{"n_layer": 14, "n_kv_head": 12, "decay_fraction": 0.664}
Each number is 128 + 24 x the weight over its row's rms, rounded and kept within 0 to 255. Layers, rows and columns count from 0. The size above them is the row's rms in percent of the matrix's.

# layer 7 attention value, 768x768, rms 0.0358, rows 73-126, columns 384-511
size [101 100 103  97 103  99 103 101  97  99  98  96  97  97  99  99 104  99 102  97 104 102  96 106 100  96 100  98 102 104 102 100 102 105 100  95 102 101  99  99  98 103 102  99  96  98 103  99 102 100 100  99 101 103]
[[117 128 142 146 139 125 124 157 141 129 114 105 149 156 120 121 145 109 141 124 121  99 126 162 151 152 166 146 152 142  77 105 118 104 174 151 122 151 112 188 161 107  75 141 147 155 173 117 104 107 139 171 161 176 126 145 110 117  99  98 151 112 105 156 115 141  99 143 137  67 149 116 116 110 127 169 118  96 128 129 160 137 134 116 145 178 151 103 138 119 115 141 155 186 137  99 120 155  81 143 124 119 126 107  85 146 110 125 147 140 149 155 159  89 146 144 116 135 136  92 138 143 173 131 146  81  99 105]
 [131 129 166 140  83 149 112  88 170 121 158 103 164 136 133  94 132 102 118 131 135  83 116 141 165  89 160 140 123 122 108 111 126 118 154 134 160  93 138 146 126 129 140 123 178 156 108  98 146 102 112 140 118 183 117 147 159 157 130 138 139 165 118 125 101 122 134 107 157 117 119 122 147 118 124 132 145 176 121  90 108 128 129  83 129 156 154 133 125 159 150 108 113 161 149 151 165 135 164 125 109 140 154  95 108 121 117 143 106 157 124 153  89 147 127  83 128 102 127 135 129 120 156  70 146 128 125  84]
 [132 117 156 121 139 109 133  97 121 127 133 104 153 118 125 115 109 131 149 133 123 155 135 115 147 115 106 143  77 113 153  99 135 159 149 125 151 130 122 112 191 167  87 140 127 123 127 129 138 177 121  88  89 129 148 123 169 137 136 113 108 131  99 130 112 124 103 124  95 149 106 153 102 128 164 141 148  97 128 104 138  93 122  92 110 132 127 126  98  99 115 170 138 139  92 129 159 127 158  94 153 102 118 173 115 132 128  84 131 113 123 104 161 151 112 118 116 113 134 156  88 145  93 173 130 113  95  93]
 [162 132 104 144 121 130 143 131 139 113 114  97 133 142  98 138 148 130 114 106 137 119 121 126 132 111 139  91 164 157  93 111  93 129  72 110 132 136 127 139 120 132 111  92 127 109 101 127 128 109 171 120 141 151 140 137 145 138 118 135 126 144 115 128 168 178 142 149 129 160 158 107 121 133 178 114  99 117 155 120 152 137  98 117 142 112 169 139 103 139 118 158 126 174  98 135 110 154 104 129 113 158 149  89 119 135 116  87  96  94 140 146 100 129 158 111 124 128 109 149 102 127 186 111 140 140  59 139]
 [102 119 177 164 170 119 106 136 146 141 158  97 114 184 114  78  83 140 157 123 123 108 105 159 149 101 113  94 129 135 109  97 117  77 160 126 123 135  90 138 119 154 141  88 157 165 147 129 130 152 152 159 128 140 111 116 108  82 169 123 155 156 152 127 118 155 105 138 151 133 151 172 154 145 147 119 147 132  92 145 150 109 113 131 143 121 128 108  98 157 100 147 117 126 119 122 134 125 155 135 106 112  96  96  99 148  87 162 152  99 130 122 104  83 132 143  77 113 153 101 119 154 124 128 104 106 145 132]
 [108  95  92 160 105 152 176 134 150 148 116 153 156  98 133  81 134 156 126 131 135 114 160 108 164 121 103 143 148 163 149 101 154 161 102 169 119 119 182 126 116 120 128  96 117 149 133  98 127 135 129 101  99 110 131 154 112 101 178 159 123 116 112 106 161 150 148 120 127 164 139 105 155 144 107  98 114 169  70 157 141 136 130 150 150  90 103 101 135 143 137 150 115 108 149 140 133 119 155 135 103 119  86 107 114 156  92 138 114 141 167 145 124 121 143 132 154 153 128 134 122 143 132 130 151  97 109 145]
 [ 92 117 120 131 150 148 120 124 142 163 130 192 123 111 128 116 119 107 171 143 155 102 116 189  93 111  95 139 115 104 136 115 121 163 157  88 130 106  96 102 115 112 130 111 110 155 134 124 117 126 105 136 108 136 131 165 158 113 101 111 155 117 147 115 151 144  95 132 106 117 141 103 164 112 164 116 139 134 151 124 138  76 107 131  87 147 134 149  97 105 132 133 130 141 109 155 155 154  91 112 116 151 139 144 129 103  94 124 136  93 121  93 162  89  89 152  83 114  86 127 101 120  89 156  95  82 128  87]
 [ 89 136 141  99 144 140 104 114 167 140 109 106 125 127 107 143 121 128  79 143 130 132 136  93 147  54 143 175 142 137  96 111 125 164 106 124 129 135 142 116 119 130 113 122 110  56 132 175  92 120 122 164 150 127 115 146 111 119 117 110 120  91 120 152  73 184 133 114 141 126  85 100 118 109 152 117  95 139 150 119 125 102 125 130 136 126 138 124 103 120 170 157 123 140 110 114 139  97 123  95 133  98 122  95 142 131 131  96 174 154 108 156 162 114 142 111 104 106 135 141 105 162 137 141 158 124 109 151]
 [127 110 120  99 131 125 154 101 109 128 150 118 124  98  89  98 109 184 121 110 144 143 145 116 131 154 148 158 108 136 169 127 141 164 100 156 142 152 111 109 112 119  91 130 143 174 130 114 140 124 132  64 150 127 112  86 125 113 175 122 129 141 134  97 146 169 112 137  85 130 167 123 117 170 135 116 150 131  91 150 119 130 135  96 156 147 144 111 111 107 135  99 140 118 154 123 104  98 123 145 174 109 122 169 126 128 171 108 167  95 152 103 100 150 126 131 108 113 142  82 121 206 143 121 106  93 146  70]
 [141 111 110 117 173 127  98 132 120 106 159 130  90 143 133 125 110 148  92 155 129 107 105 117 128 154 135 112 160 146 123 126 111 118 178 114 141  75 128 113  93 146 123  81 138 102 171 107 140 182 136 131 135 113  94 116 115 126 111 148 169 139  86 128 160  98 123 136 144 118 129 182 125 103 145 114 104 124 152 161 138 149 124 154 125 141 104 146 123 110 164 133 133 151 155 100 150  83 150 123 127 159 138 132 130 153 112 137 161 140 104 128 133 142 114 129 125 124 104 148  98 133 156 112 153 142 161 151]
 [119 142  95 106 129 173 118 130 140 152 107 111  96 137  86 120 110 111 117 124 138 142 122 165 122 137 147 116 123  92 179 172 148  81 147 141 135 119 102 141 182 118 145 104 172 136 125 119 172 125 162 146 111 176 147 111 140 109 142 143 110 152 159  91  68 117 102 102 133 115 140 138 114 138 136 132 128 125 104  91 103 109 106 160  90 159 159  94  92 106 115 101 133 103 141 148  93 139 133 143 149 102 179 147  98 131 142 148 141  99 113 115 169 112 156 133  82 131 135 134 130 145 146 155  76 134 112 146]
 [140 149 125 119 154 150  78 102 112 169  97  88 150 121 137 150 146  79 132 175 138 144 138 171 110 125 141 174 115 159 122 119 116 131 123 120 144 149 166 120 139 122  89 105 105 134 155 157 112 126 139 118  97 125 119 151 153 191 174  81  91 137 125 132  83 109 137 125 144 100 174 144 123 171 126 156 145 137 154 149  95 137  90 120 148 139 110 116 155 150 155 113 152 163 182 116 167 164 102 127 177 141 131 135 134 141 167 151 182 126 130 121  91  97 149 121 148 131 118  82 108 198 158 141 147 148  98 135]
 [157  91 172 102 168 153 161 100 155 151 145 106 167 156 155 103 107  94 141 163 129 156 142  89 146 122 126 160 135 132  96  68 124 146 146 119 175  81 133 101 129 131 108 172 134 113 107 128 106 104 120 127  90 147 146 129 150 107 110 140 157  99 164 190 139  94 150 122 119 133 129 112 138  96 121  98 142 112 130 118 108 145 127 141 134 131 141 133 142 147 132 143 129 106 102 112 141 147 105 136 136 126 112 140 102 150 130 130 137 112 161 129 139 128 126 151 155 150 126 102 128 116 103 135 159 163 129 106]
 [141 111 103  99 120 111 146 116 156 114 134 107 150 139 127 119 120 114 168 131 136  86 159 138 102 130 163  84 158 138 113 103 125 114 147 113 110 124 172 144 149 149 124 121 111 147 115 133  84 139  90 136 125 181  94 136  92 154 138 111 141  86  94 108 112 125 157 118 155 119 123 138 178 168 143 111 156 104 152 130 163 129 159 123 163 136  83 122 156 130 120 116 119  87 152 107 147 146 157 157 115 149  96 117 150 113  85 100 161 126 113 119  94 117 150  70 170 165 138  97 112  91 164 156 115 173 130 138]
 [117 111 140 130 109 123 120  99 140 107 109 181  94 120 115 128 105 154 154  80 129 181 114 126 145  79 129 118 118 139 119 144 166 118 138 150 121 113 152  93 129 105 162  95 105 117 126 108 127 165 144 109 167 106 115 116 131 142 144 170 126 128 151 126 159 156 114 138 125 108 114 176 135 147 106 144 171 154 119 113  97 103 126 154  95  72  99 149  74 152 100 125 119 139 114  69 102 127 125 141 138 148 129 141 154 126  69 114 127 114 141 113 124 126 121 107  72 131 107 128 157 157 125 151 118 147 138 126]
 [164 146 114 141 119 137  95 146 154 124  93 166 142 165  75  94  98 126 101 120 119 133 105 146  82 137 160  93 136 108 141 132  91 136 146 168 131 144 138 130 109 124  99 113 155  86 154 101 104 152 145 101 108  93 108 112 148 132 129 158 142 123 147 122 134 168 116 182 121 156 141 130 156 151 129 143 124  78  65 174  75 135  91 129 119 138 137 142 116 157 125 104 149 125 155  79 102 131 116 105 147 138 152 127 110 146 125 122 105 114 151 155 114  81 131 161 153 113 155 126 177 100 146  95 164 103 144  96]
 [168 162 178 138 113 126 123 105 121 148 137 170 119 142 134 158 117 103 143 141 103 110 100 144 102 123 133 165 100 130 131 112 155  97 112 124 152  96  96 163 132 130  94  76 105 108 114 138 143 148 138 124 102 114 132 122  90 149 118 116  78 131  98 123 154 120  87 174 124 119 105 185 164 164 159 143 117 138 131 127 131 129 130 161 126 135 165 116 112 151 140  98 130  94 149 129  84 123 161  99 118 158 121 133 147 113 128 126 132 148 110 159 115 151 106 143 126 125 146 100 152 153 127 137 141 144 112 138]
 [130 129 109 121 131 112 112 152 130 161 163 155 156 149 121 106 129 105 183 166 134 101 107 165  84 139  83 133 143 125 134 104 101 128 115 112 145 187  93 110  70 100 117 141 150 106 119  97  51 111 142 108 142 164 162 113 126 118 147 134 124 125 134  84 119 100 161 118 150 133 139  99 102 172 124  88  88 102  90 171 137 118 110 146 104 169 168  91 145 159 110 114  94 124 128 152 165 133 140 130 144 151 115 117 119 151 146 152 108 112 124  85 146 160 137  71 172 142 113  94 132 123 115  93  89 138 122 129]
 [149 106 114 149 147 132 129 124 131 126 102 130 110 140 147 147 183 155  84 114 113 124  98  84 156 102 139  95 134 132 137 101 122 161 149 152 101 129 114 105 107 134 145 135 108 140 107 133 123 112 114 123 113 144 115 128 104 160 140 104  87 153 138 158 154  98 137 177 105 113  92 110 114 135 125 116 115 134 133  87 105 138 141 111 187  87 143 149 140 118 140 123 131 124 163 138 124 166 154 149 104 113 146 133 120 123 112 150 176  86 144 130 148 151 111 103 110 117 152 101 125 128 127  99 165 106 146 143]
 [138 110  78 127 127 101  84 114 118 154 129 163 152  91 121 114 160 155  88  98 118 158 149  96  86 128 185 115 104  81 150 157 145 125 115 157 137 162  99  92  88  83 102  77 101 123 117 119  95 115 139 173  79 186 149 122 157 134 124  88 157  80 145 137 146 124 147 123 122 152 136 131 101  98  93 133 104 129 118 127  94 149  97 141 142  99 100 112 106 127 125  99 122 128 110 159 108 130 124 111 108 108 153 110  85 101 121 157 131 110 124 152 100 112 163 122 145 133 148  87 142 153 160 122 120 127 100 136]
 [118 116 105 106 116 134 129 133 157 147 163 145 132 108 115 144 133 180  83 150 126 118 163 164 178 136 149 173 153 161 117 113 139 124 109 124 107 114  89 183 103 153 132 115 150 155 120 113 148  94 164 164 134 142 139 128  63 120 115 128 123 127 147 117 123 123 121 152 115 105 152 145 115 106  81 105 122 130 146 131 127  90 146 143 168  94 111 107  93 140 109 146 160 120 116 164 108 106 133 149 139 149 121 151 123  92 116 150 126 156 142 105 144 117  97 106 149 143 142  95 158 116 161 135 114 112 167 123]
 [142 126 131 128 139 150 138 119 139  97 154 115 123 148 165 174 116 117 117 107 113 127 145 115  76 168 121 106 105  60 125 111 124 105 100 164 129 137 155 134 110 101  89 105 112 144 128 169  96 133 116 139 160 148 119 156 160 134 121 152  93 142 177 125 146 104 123  94 131 137 112 131 120 104 129 103 152 128 161  94  84 164 122  95 173 175 162 150 122 132 103  84  76  88 101 130 120 140 164 138 125 154 154 133  99 119 130  69 166 154 144 112 108 118 130 139 147  92 162  96 140 134 143 125 142 141 130  91]
 [172 112 158 144 103 148 144 142 158  98 149 140 143 148 109 130 136 124 154  83 159 164  96 140 119 162 105  95  94 126 133 119 158 180 150 153 152 129 113 178 138 105 121 129 140 136 127  79 124 163 134 109 114  86 124 126 130 139  89 117  67 145 101 101 124 112 102 194 122 128 147 135 161 114 135 159 116 164 125 160 108 137 139  85 145  87 139 112 167 114 130 136 102 175 121 107 123 114 169 164 154 152 116 136 146 129 110  97  90 150 101 150 116 159 165  80 147  92 126 132 137 104 143 117 125 152 111 122]
 [ 96 103 103 155 136 163 104 162 137 102 139 156 145  61 112 139 142 156 131  66 139 129 135 127 175  77 165  92  74 125 118 152 154 152 108  96 139 143 163 128 109 100 152 190 110 140 111 126 156  96 155 121 108  87 137 175 124 107 157 172  90  81 161 162 140 162 129 125 131 134 162 157 146 121  96 147 117 105 129 106 109 163 148 115  97 133 161 103 136 101  95  99 161 146 114 128 110 134  87 118 135 136 136 108 156 156 135 147 134  94 109 104 155 132 110 128  81 106 137 130  97 166  96 153 140  95 134  71]
 [117 127 153 154 194 171 127  87 130  91 151 142 148 123 153 162 152 149 148 120 113 152 109 154 105 124 124 152  99 150 116 132 180 117 132 111 136 154 157  77 136  98 146 151 150 106 127 162 124 107 158 105 116 110 125 135 117 121 118 128 121 131 122 156 137 113 151 129 105  99  86 105 155  93 119 131  68 112 102  95 119 148  88  74 130 163  92 112 102 146 180 129 134 144  71 117 131 114  91 121 125 139 156 127  78  97 127 136 138 138 129  98 117 114 109 133 109 155 114 132 113 154  88 154 164 128 142 116]
 [142 140 127 114 100 149 118  80 134 155  97 101 112 102 134 107 109 138 134 125 114 145 114 107 118 142 142 185 178 149 131 144 106 139  79 169 162 111 114 128 135 101 109 103  94 151 105 121 170  85 111 128 124 157 143 125 139 178 115 111 135 153 130 118 116 125 108 102 111 146 142 146 149 135 120 146 117 158 157  90  99 121  97 181 137 171  90 139 128 136 169 120 140 146 135 114 140  98 109 115 157  96 158 130 105 142 179 119 134 131 119 132 122 106 162 150 181 157 120 175 112 154 142 102 169  97 133 121]
 [124 129 144 122 146 103 155 106 108 107 130 133 119 153  93 132 133 150 118 114 116 143 120 158 108 101 157 148 174 166  82 152 143  95 115 135 156 107 125 114 137 164 128  77 130 147 144 118 108 143 196 123 105 125 133 109 119 142  95 128 135 106  93 106 150 136 163 134 113 116  81 115 109 142 138 150  91 128 118 129 143 115  95 120 125 135 130 122 109 110 103 114 107 115 130 143  95 122 125 102 114 156  98 136 132 142 127 158 129  83 148 124 105 110  99 110 106 121 126 121 114 111 144 144 106 167 103 163]
 [134 177 160 107  95 138 101 102 135  68 143 162 117 159 140 166 156 109 126 114 123 126 120 141 138 141 114  97 116  93 107  95 104 151 152 115 137  92 149  89 139 128 110 171  98 114 140 147 161 135 136 139 111 137 132 101 143 158 115 142 104 152 161 158 141 102 121  92  94 131 110  96 144 114 118 127  98  95  89 115 105 145 137 116 149 116 129 149  96  94 150 102 142  92  98 131 126  94  91 114 188 158 136 172 142 112 179 126 112 150 138 100 104 117 103 155 112 112 130  83 147  93 171  99 167 175 157 122]
 [130 144 103  86 134 138 146 141 142 135 144 147 116 160 110 120 135 103 147 118 109 132 131 120  61  94 134 158 122 103 121 132 188 158 157 106 178 109 103 102 110  93 167 150  93 118 140 130 126  88 119 127  91 110 129 164 150 160 116 155 141 157  74 139 122 130 114 107  89 182 104 119 111  91 140 172 138 136  91  88 133 152 116  96 107 141  97 168 126 155 118 120  92  76 128 155 120 110 149 121 127 126  83  97 137 122 127 120 116 154 109 115 112 114 154 103 157 120 116 119 143 146 124  83 155 112 104 151]
 [ 85 132 105 155 128 123 101 127 145 181 145 121 127 115 158 163 103 135 128 139 129 146 158 107 129 106 157 176 105 136 133 128 134 142 137 148 141 110  75 142 187 136 148 129 107 130 146 150 130  93 110 137  92 129 143 100 122  93 126  81 138 135 101 166 114 155 151 134 163 134 135 141  95 129 141 137 142 148 111 100 144 163  92 116 113 141 141 156 111  99 160 136 118 146  91 121 161 140  95 129 108 119  95 147 100  96 143 113 140 134  94  92 140  87 160 136 158 113 159 126 124 108 182 158 117 130  96 135]
 [147 157 112 114 127 168 116 152  80 130 139 134  95 131 120  90 148 120 122 131 113  88 151 150 144 144 113  92 173 127 105 134 152 108 175 168 118 101 113 174 119 104 152 177 156  88 159 127  96 106 139 160 117 146 154 121  90 163 148 143 153 158 125 141 160 133  64 123 134 127 174 183 150 149  89 114 123 136 136 139 146 131 107 136  89 138 138 102 142 153 158 122 131 141 113 151 154 138 106 101 105 137 123 135 167 119  98 113  98 109 121  93 153 109 107 122  94  79 141 133  91  94 162  81 145 143 174 118]
 [131  93 134 169 134 152 162 119 171 118 154 101 112 138 121 161 130 169 145 138 126 149 132 128 114 150 167 105 108 104 108 121 207 101 113 142  97 165 125 105 121 109 106 152 106 134 110 117 149 114 160 134 111 156 161 135 123 149 142 133 129  99 122 122 118 138 136 136 147 143 141 132 111  94 112 138 108 170 100 150 147 152 100 108 131 120 109 112 136 126 123 127  98 120 134 163 117 108 123 134 104 118 165  90 107 117 112 134 119 151 138 105 176 181 135  98 128 141 150 124 159 145 113 143 137 144  91 133]
 [108 170 161 103 101 106 127 103 129 116  99 156 139 150 124 102 159 111  86 138 112 165 147  97 112 128 114 133 151  81 132 147 150 152 142 124 165  94 182 168 117 111 138 131 152 154 145 114 116  87 136 123 138 103 118 114 105 168 111 152 163 161 120 151 105 169 128 133 112 124 160 167 104 123 109  96 156  84  95 160 136 166  99 113 145  75 107 121 149  94 124 132  94 119 126 118 135 140 123 151 141 149 140 115  92 161 136  99 117 107  87 113 163 105  65 114 149 107 135 126 170 108 138 133 177 107 116 145]
 [112 132 114 161 123 139 151 118 110 134 102  95 109 129  79  80 125 157 157 122 106 171 114 138 110 144 109 102 119  96 139 122 140 120 131 141 115  94 139 131 138 148 157  93 139 116 131 132 158 136 137  65 146 133 148  84  95 147 143 142 114 156  91 130 106 106 166 157 118 100 178 123 155 176 142 117 146 101 135 154 139  90 159 152 140 156 135 132 116 148 159 123 187 138 154 156 122 105 149 146 124 120 161 122 122 185 144 150 104 136 104  98 155 112 126 127  98 147 124 100 108 106 149 147 137 110 135 110]
 [113 199 146 118 110 151 154 152 122 104 131 147 104 158 101 133 125 155  90  93 122 130 109 125 122 108 138 110  91 140 126 140 127 165 101 140 161 116 113 118 155 165 105 126 127 119  85 139 173 124 120 142 153 134 126 113 113 132 160 126 118  97 107 121 122 105 127 116 142 123  89 126 159 154 152 164  97 139 116 158 116 164 144 154 160 106 136 118 101 162 166 102 109 159 154 115 114 155 136 100 188 135 146 165 117 171 152 133  90 128 114 120  96 124  84 172  67 112 150 127 119 112 124 111  96 126 141 144]
 [118 137 134 127 122  95 108  89 132 110 166 139 112 130 126 177 120 123 138 154  96 114 102 106 103 106 133 140 147 107 125 137  76 127 108 116 132 119 108 143 133 109 116  80  93 140 101  99 168 138 118 126 121 127 125 124 152  94 102 140 147 109 115 149 149 124 122 117 121 106  91 157 158 133 106 151 108 141 147 104  96 162  94 158 106 131  88 146  88  77  54 155 165 105  99 145 120 128 143 119 120 123 119  99 139 141 143 150 182 127 162 142  94 115 111 130 147 128 100 142  94 153 181 127 122 140  97 104]
 [133  93 108 134 167 124 145  88 124  95 151 129 111 136  94 127  90 119 138 130 147 122 112 140 128 137 128 160 134 124 111 120 106 178 126 138 141 130  89 151 126 165  97  99 145 143 149  80 145 175 146 145 133  76 110 136 148 118 152 134 136 171 137 149 147 111 116 166 151 165 138 109 161 161 117 156  89 134 116 111 161 154 165  93  89 162 131 130 138 137 106 136 113 130 145  93 159 123 146 128  87 140 109 108 124 171 132 141 114 125 137 109 123 137 118  91 173 124 102 114 128 149 109 124 137 100  91  99]
 [120 124 152 134 137 116 102 142 120  92 155 163 117 107 130  87 129 170 131  96 139 129 114 120 144 129 126 140 141  77 148 167 171  86 123  96 101 138 105 165  79  82 166 152 139 135  87 128 143 140 120 108 160 132 130  85  95 111 128 131 134 121 116 104 156 106 137  97 140 116 115 161 133 113 146 136 113 180 157  94  85 120 116 101 118 102 114 163  76 124  92 122 127 157 118 145 101 126 114 173 148 124 155 148 163 121 182 120  93 105 130 162 140 154 130 128 109  98 103 136  93 115 111 162 132 110 157 157]
 [122 115 116 110 108 158 114  73 154 139 154  81 181 106 127 116 101 111 119 131 135 143 139 122 129 157 147 140 105 121  81 116 133 112 157  84 124 116 101 156 109 126 110 153 142 104  99  93 134 131 133 136 137 201 124 141 144 168 165 126 113 131 141 128 138 147 135 131 124 153 133 111 158 145 106 158 155  87 169  98 115 139 151 116 118 110 155 112 168 128  94 161  91 121 137 135 127 133 151 136  98 123 147 148 137  94  95 145 101 128 121 152 138 162 136 100  90 152  87 108 126  95 146 119 122 168 144 156]
 [112 107 108 147  98 118 154 136 125 157  77 135 128 142 171 103 122 139 139 148 130 154 134 125 176 100 163  81 119  96 107 144 101 150 157 132 165 101 113 123 154 157 149 106 131 161 145 101 145  88 162 130 111 124 155 136 138 129 127 123 123 158 111 167  76 149 123 152 112 163 134  79 104 129 159 150 114 155 130 101 116 127 118  92 144  77 172 115 134 124 142 123 147  99 168 176  96 169 128 142  97 110 118 153 156  83 147 148  95  73 136 188 104 117 130 170 170  94 156 100 138 117 126  94 131 154 123 126]
 [117 102 131 116 114  78 153  89 148  93 113 156 116 152  96 157  69 158 162 148  98 163 128  83 140 116 126 144 138 111 165 118 144 116 115 115 148 133 136 105 110 158 141 106 131 114 146 106 112 133 100 101 106 130 147 110  94 127 135 147 156 126 121 125 149 113 170 130  91  71 132 109 115 150 128  97  94 132 125 136 108 162  95 108 106 103  94 158 117 134 145 128 121  81 119 140 116 104  92 127 157 103 126 138 155 131 127 123  80 141  99 173 154  76 172 129 110 102  93 131 108 102 164 168 152 126 105 152]
 [108 102 153 144 112 112 169  84 197  82 136 108 151  88 131 131 140 137 121  94 105 129  99 108 126  88 132 128 124 153 120 126 134 118 142 105 127 152 185 141  94 151 175 141  99 137 116 132 137 120 134 108 108 153 149 146 146 101 102 132  89 110 101 134 143  70 116  93  97 152 144 121 137 146 126 128 140 156  93 101  78 169 121 144 127 100 107  86  68 164 144 124 138 116 114 115 135 136 152 139 133 145  92  90 128 181 151 138 198 112 129 112  70 132 104 124 132 131  80 155 102 160 150 103 147 136 148 151]
 [131 107 121 179 126 149 157 135 110 128 115 106 124 126 111 120 147 100 108 107 113 138 147 116 179 130 134  88  88 134 146 134 127 118 175 150 139 126 124  95 137 158 133 146 119 102 122 126 134 107  61 108 154 136 151 104 119 111 162 121  94  87 110 119 146 133 134 180 128 163 165 136 140 147 117 117 123 152 122  71 133 104 131 125  96 160 151 154  89 100 125 122 123  80 126 131  99 129 141  85 120  96 128 117 161 167 137 122 141 111 106 107 118 108 156 126  64 173 115 114 144 157 145 184 130 140 135 102]
 [144  83 113 104 149 144 125 105 106 170 122 138 121 113 100  93 145 136 162 101 148 137  89 170  98 167 101 134 158 110 169 160 114 139 119  88 177 108 127 109 103 131 173 147 119 164 135 109 123  96 133 143 169 176 147 148 153 167 116 122  99  93 123  89 130 122 113 126 112 134 120 148 157 146 126 138 159 178 109 142 169 137 108 147 106 134 140 108 114  89  87  90 102 181 107 127 154 106 141 125 130 114 147 139 107 149 131 117 168 152 152 129 136 134 135 138  86 107 106 122 100 137  86 105 118 115 142 104]
 [112  84 100 134 116 137 148 160 167 138 113 171 127 143 116 123 138  90 121 146 120 135  98 154 161 112 102 115 141 160 146 163 148 176 147 155 170 123 110 121 118 148 159 125 132 156 141  97  94 127 133 160 112 130 143 112 110 122 129 140 102 142 129 147 148 126 134 115 141 111  83  93 147 172  82 140 118 127  95 112 163 131 148  99  88 126 160  84 127 124 111 145 128 129  95 106 102 161 138 148 107 127 121  88 120 133 111 138 144 103 147  98 137 149 121 117 116 127 159 169 169 147 122 188 130 128 175 109]
 [ 91 117 130 158 167 117 135 120 150 144 126 172 134  88 125 111 151 136 153 105 142 110 139 145 141 172 104 114  99 147 156 159 154 146  73 130 105 164 133 119 152 114 157 142 149 126 111 158 115 133  73 113 128 104 131 147 103 126 156  90  88  84 151 121 128  99 150 115 130 122  84 117 117  98 146 100 115 179 117  93 120 142 131 111 131 138 136 124 103 163 156 104 111  94 109 105 114 142 143 144 104 114 113 157 138 131 116 121 122 102 103 126  69 138 111  99 151 148 108 153 147 118 118 113 138 118 128 141]
 [169 128 159 110 160 156 127 130 143 150 155 130 135 123 138  74 160 124 151 159 141 173 136 138 125 129  94 111  98 116 139 123  99 133 200 110 110  98 126 130 161 166 155 122 123 175 109 109 125 139  92 132 133 112 139 112 112 165 145 122 156  88 123  84 116 129 126 139 120 122 151 138 151 162 111 126 119 127 125 102 171 139 169 104 102 154 135 135 138 138 124 152 124 134 141  74 116 163 147 125 144 130 127 114 114 117 128 152 134 110 116 120 132 158 148  94  73 134 119 129 100 146  75 138 160 101 139 157]
 [137 126 136 155 131 135  95 150 121 132 102 119 140 138 112 157 132 130 141 134 122 125 120 153 141 105 136 190 154 110 112 133 105 108 118 141 133 133 120 100 106 134 129  93 132 155 105 106 107 101 110 149 152 125 113 163 134 163 122 118 135 140 122 124 128 155 113 175 145 101  92 138 102 144 126 148 104 135 191 120 113 107 126  99 165 131 139  96 169 147 108 132 124 150 109 142 128 156 158 145 142 115 122 125 115 102  89 127 110 170 112 138 171 134 112  86 165 113 135 103 162 153 138 115 154 140 165 109]
 [106 115 144 123 117  95 151 112 150 118 180 108 110 101 171 149 117  83 147 133 109 107 120  80 111 146 154 131 111 127 175 101 120 144 135 111 107 104 137 143  98  93 103 132 112 135 123 137 170 153 137 164 158 137 122 133 147 128 151 100 135  85 124  97 112  94 112 131 127 144 114 155 101 128 119 160 110 121 185 147 152 112  81 164 140 133  92 114 126 111 160 135 148 144 109 150 166  74  93 126 139 146 140 104 118 118 148 134 136 118  94 133 110 130 149 154  65 109  87 166 102 143 147 141 128 111  98 139]
 [126  89 112 157 142 150  89 114  89 148 137 156 125 123 164 162 155 116 150 108 115 114 144  90 133 160  82 118 111 102  91 124 185  75 131 140 129 121 110 126  98 127  94 141  96  99 118 101 147 111 100 143 105 108 102 159 112 107 140 111 100 126  92 129 138 112 115 146 106 124 134 122 111 155 110 119  98 138 137 104  86 135 123 111 111 142  84 150 141 159 141 116 154 139 102 133 145 117 165  94 144 153 103 132 144 145 184 101 148  76 122 152 115 138 162 170 117 163 166 130  54 157 131  94 157 145 141 127]
 [145 130 119  98 125 146 122 195 160  83 156 105 126 132 131 106 155 119 122 142 120 126 124 122 168 138 152 135 142 132 141 142 119 156 106 118 152 128  93 171 166 119 128 109 124 141 130 136 106 112 146 101  86  80 129 163 105 143 108 124  66 133 112  96 137 137 125 157 155 100 130  93 157 153 109 152  98  79 130 149 149 132 167 102 141 135 144 125 143 159 137 131  97 149 121 104 170 161 106 108 126 119 134 149 119 114 147 137 131 158 119 112 129 143 115 153 120 152 137 100 147 116 129 121 140 109 110 164]
 [126 146 111 129 141 161 159 157 157 166 118  80 116 157 104 112 100 143 141 164 143 113 117 143 159 124 120 126 109 137 147 155 117 142 123 144 129 118  66 164 153 163 146  89 123 101 118 145 122 116  94 112 145 187 136 133 133 114 104 125 121 122 129 126  64 169 126 124 164  90 150 157 143 170 123 114 141 120 130 114 108  87  91 114  99 168 141 111 141  83 147 141 121 151 170 131 100 148  89 120 105  91 158  80 149  85 101 162 166 136  97 155 114 160 144 140 110 157 127  98 104 106 110 134 120 142  87 154]
 [ 90 172 129  89 145  99 118 115 163 130 112 111 139 106  92 118 120  78 124 179 110 129 144  93 117 126 120 127  88 104 111  95 131 111 152 130 162 117 122 141 152 187 112 134  94 150 114 157 132 145  97 116 169 143 110 126 108 137 199 101 134 114 115  98 158 147 109 175 149 135 160 164 119 134 139 117 136 128 170 118 143 143 140 153 157 122 150 168 151 109 104 140 143 121 139 126 143 152 165  76 123 127 153 135 156 123  99 131 114 149  96  93 155  89  92 138 106 149  92 192  75 158 122 162 143 111  86 106]
 [139 125 138  85 129 127 149 165 170 130 121 114 139 105 136 164 117 191 141 116 118 134 102 101 132 123 127 178  91 130 107 105 154 153  77 100 127 155 154 115 161  81  68 140 155 164 108 132 125 108 152 119 124 129 116 134 154 134  95 125 151 139 140 110 126 142 159  81 126  96 110 120 124 113 112  89  80 141 123 126 107 148 123 149 139 144 145 138 151 138 135 107 149 156 151 111 136 119 106 120 138 110 104 134  75 136 104 125 155 160 134 157 125 108 115 134 140 149 133  91 147 136 149 127 121 119  81  85]]